Weights of a small transformer language model.
Size: 5 heads of 32 (1 for keys and values), vocabulary 3536, 3.91M parameters.
Architecture: RMSNorm before each block, untied embeddings.
Training: a variant of Adam for these matrices, 128M tokens, 7789 steps.
Each number is 500 + 50 x the weight over the matrix's rms, rounded and kept within 0 to 999. Layers, rows and columns count from 0. Numbers have three digits each.

# layer 4 MLP up, 448x160, rms 0.0708, rows 439-447, columns 0-79
532517495477503498479587520419432519562495444553476456472528470489533419551542432476507422526577557521647467486544465560450473487541610521443511513587524558454515542525536483518529512417514537527543411548551508474504570481520450505413478511
453492555488425534544426559510570509471468485487483436512508528520534437452526496419467602471519526397565507466477477470564541513455540493485523470482468457552501500597491468416580465485467418548440415440542495508523482523525454521458535418
548486472478432519564560552534457518389496516434420377509508511518529507493421409515557555483499528568512506571487532578440549480514493592447533511478566518510519482454452385426468499517535454505471517445449534493421524384485435418549491511
481426545533504481485505551446531520468504500423514453509485414487523443623519473492533488535483482541554456475532491501463537452456519494502523564577509529507466574523499543491482493475468426449450488447468534495454511484468482549531553520
497433440459575581514524524468541509495459474476512546466498437499476526512521490462403533490523502499537423481515522554507534568512452499498583424456549498508473566533538485523480497634540501477547519544526500499467506558540519534472543515
553518387468484532495437383485383531444490591481521464469466570525526443531441539546477515508490486404500553439438517579502495636514514447470459548446582481565531586561574521534488492548507539507436486539440476534531507507469522448405541467
534399472485527437454483458577542547550489611537524530489412473369459537568568461497445498456442468482527517488491494436462540480535483519475495564409495496536573460464428457532538518460428550486394472527491595540494574395467543486443524383
522599461560445477519474521458541526551517481591402570449500482468479518478531410523516479529465451572438510597518603549527440533505493476514579470482336568437471477506554483501579485608596518596468509496527516518525423551542589475612510472
528579529500574537480391555532375562440505543511447477462440431593495510478491464577538487549533422436574413527492440493509498555455571479511537448549575455455441549484384471394386503476505427529461540482534531506544428558531563476518545519
# layer 4 MLP down (transposed), 448x160, rms 0.0655, rows 439-447, columns 0-79
535521514635419433505531498475588527525537574502431537629430521497494438528474558500518562530495508508453559531439483487441502487467471393494517597506529515525542467524520492536451460569582497418565530456488530539501496452480565536560352563
432417528586500489532513490440521535421498453440523526415520456490484603560596524530525468475486550510504420484519497511502475541461519533490418447536440541496567523440588482444593429453461554505444477501570559471487524562513434494532519509
450521411547422495604498563514457522522452529447474537490448566484462572546438558466535538452484516440462485453442573531575432495503430471468515543509438575553575549582563509530463612459468506533453412516498540477411564539567538384437525516
433525467447568500486499505489419428544473491474566526544484559559508472512510547484578472492438452526543471428514557605538509450488508461463464495638469543493469519507519520491473384534471483503485502557496573597478539496492540455506528494
541564503515478537512479532533603511466487522526434562507456448471531495494472571470417587548476496545514445458446487503555552521495442459468511482464535412483539444445515494553495536548471521481528545522573535485565527496551402543490447481
443489573535444493470554544600563487435557480576546509532549500459522568495557473479519442532618467528566399616558524448483502457471495543594462508469468513417536496489494435497519587499502417540533571544482458438518551499477528540503486448
509528579515407469578517468456509524550549539515515460451516567451602569551543496432529444424500389532555497511477451571512445569500470449432459454510431458497554475454450494378446452396520530457565564519430519526554475499384547482482428559
484574435494584445455518467409523478447520512523462540455530472594409596489537472531507541497525499532443489599505497546520537489551435525554397461427378555487383489484500446596513320543443493507433435486419435437541561454486522489639515469
471584531580472514548466596550535535498493493514426466591519403497539437485464508517479438540538511448501486488396567451536469581440576516550559515527498496507411552540468571392428435579433431586485605601600488496452478572526546452556536490
# layer 4 MLP gate, 448x160, rms 0.0818, rows 440-447, columns 0-79
473561499533495558556489512448470416509471461560466570467538466460508433541474532585475508469523481548435446380442487500572448513521503490517499443500493509552490483530539563551466510412440565492486555557500502507529410499490531474442553433
493499529493562445497565522416537430503532561516469454557477520568506469514521558447592586461414517498527502493462510487468615524430429461488522465443439568486469477455551426537549527344410530445536473517536479458482487423473526511433464434
445473512549545511556488535399569467447459510530553535565459477462550438542523471511526500475504518483555459535424535512527443437603446481481491483483464491521514468550418422470559498379448497522532467547530480447525567422561545547426545582
516457460447541491450496490487495558465582502403496449548528554477542477533412500484470495507430480510452509453483477513491557554467545557465486577523487474514474465483543448499529492503484572505502505549518550448487493552493459473472436588
539544474541433511487581561470522499523485496481445545498471512484472531502521505458476500535593466500495507507490503472517501468568488380501583552511453503394483596518510518485521508483453488508560499460436486631521497487536542444505418429
470546523588477563451588498392374520568603480566514507504472433476487485354408545432508494551483507458451576575398447500533567448490477551422440515531499472505415450550363457478424552452510443486491469553478548622553467547487519592506587589
519480488487462442507466587477665427528343490492514472443532553486477564552499549396476506395442528462466374476563558523494460486552512459470570477505514533517501478447552486486516532484545506596495452438476451386417385564585584570425467396
549425546533510598528527534493443511428557501449562508510484551483537470440530475575558492500644520586615541493567419500477462447511500547527457510500570518357473389446507478516566525467505487473522428495478488510510571507468463523553534498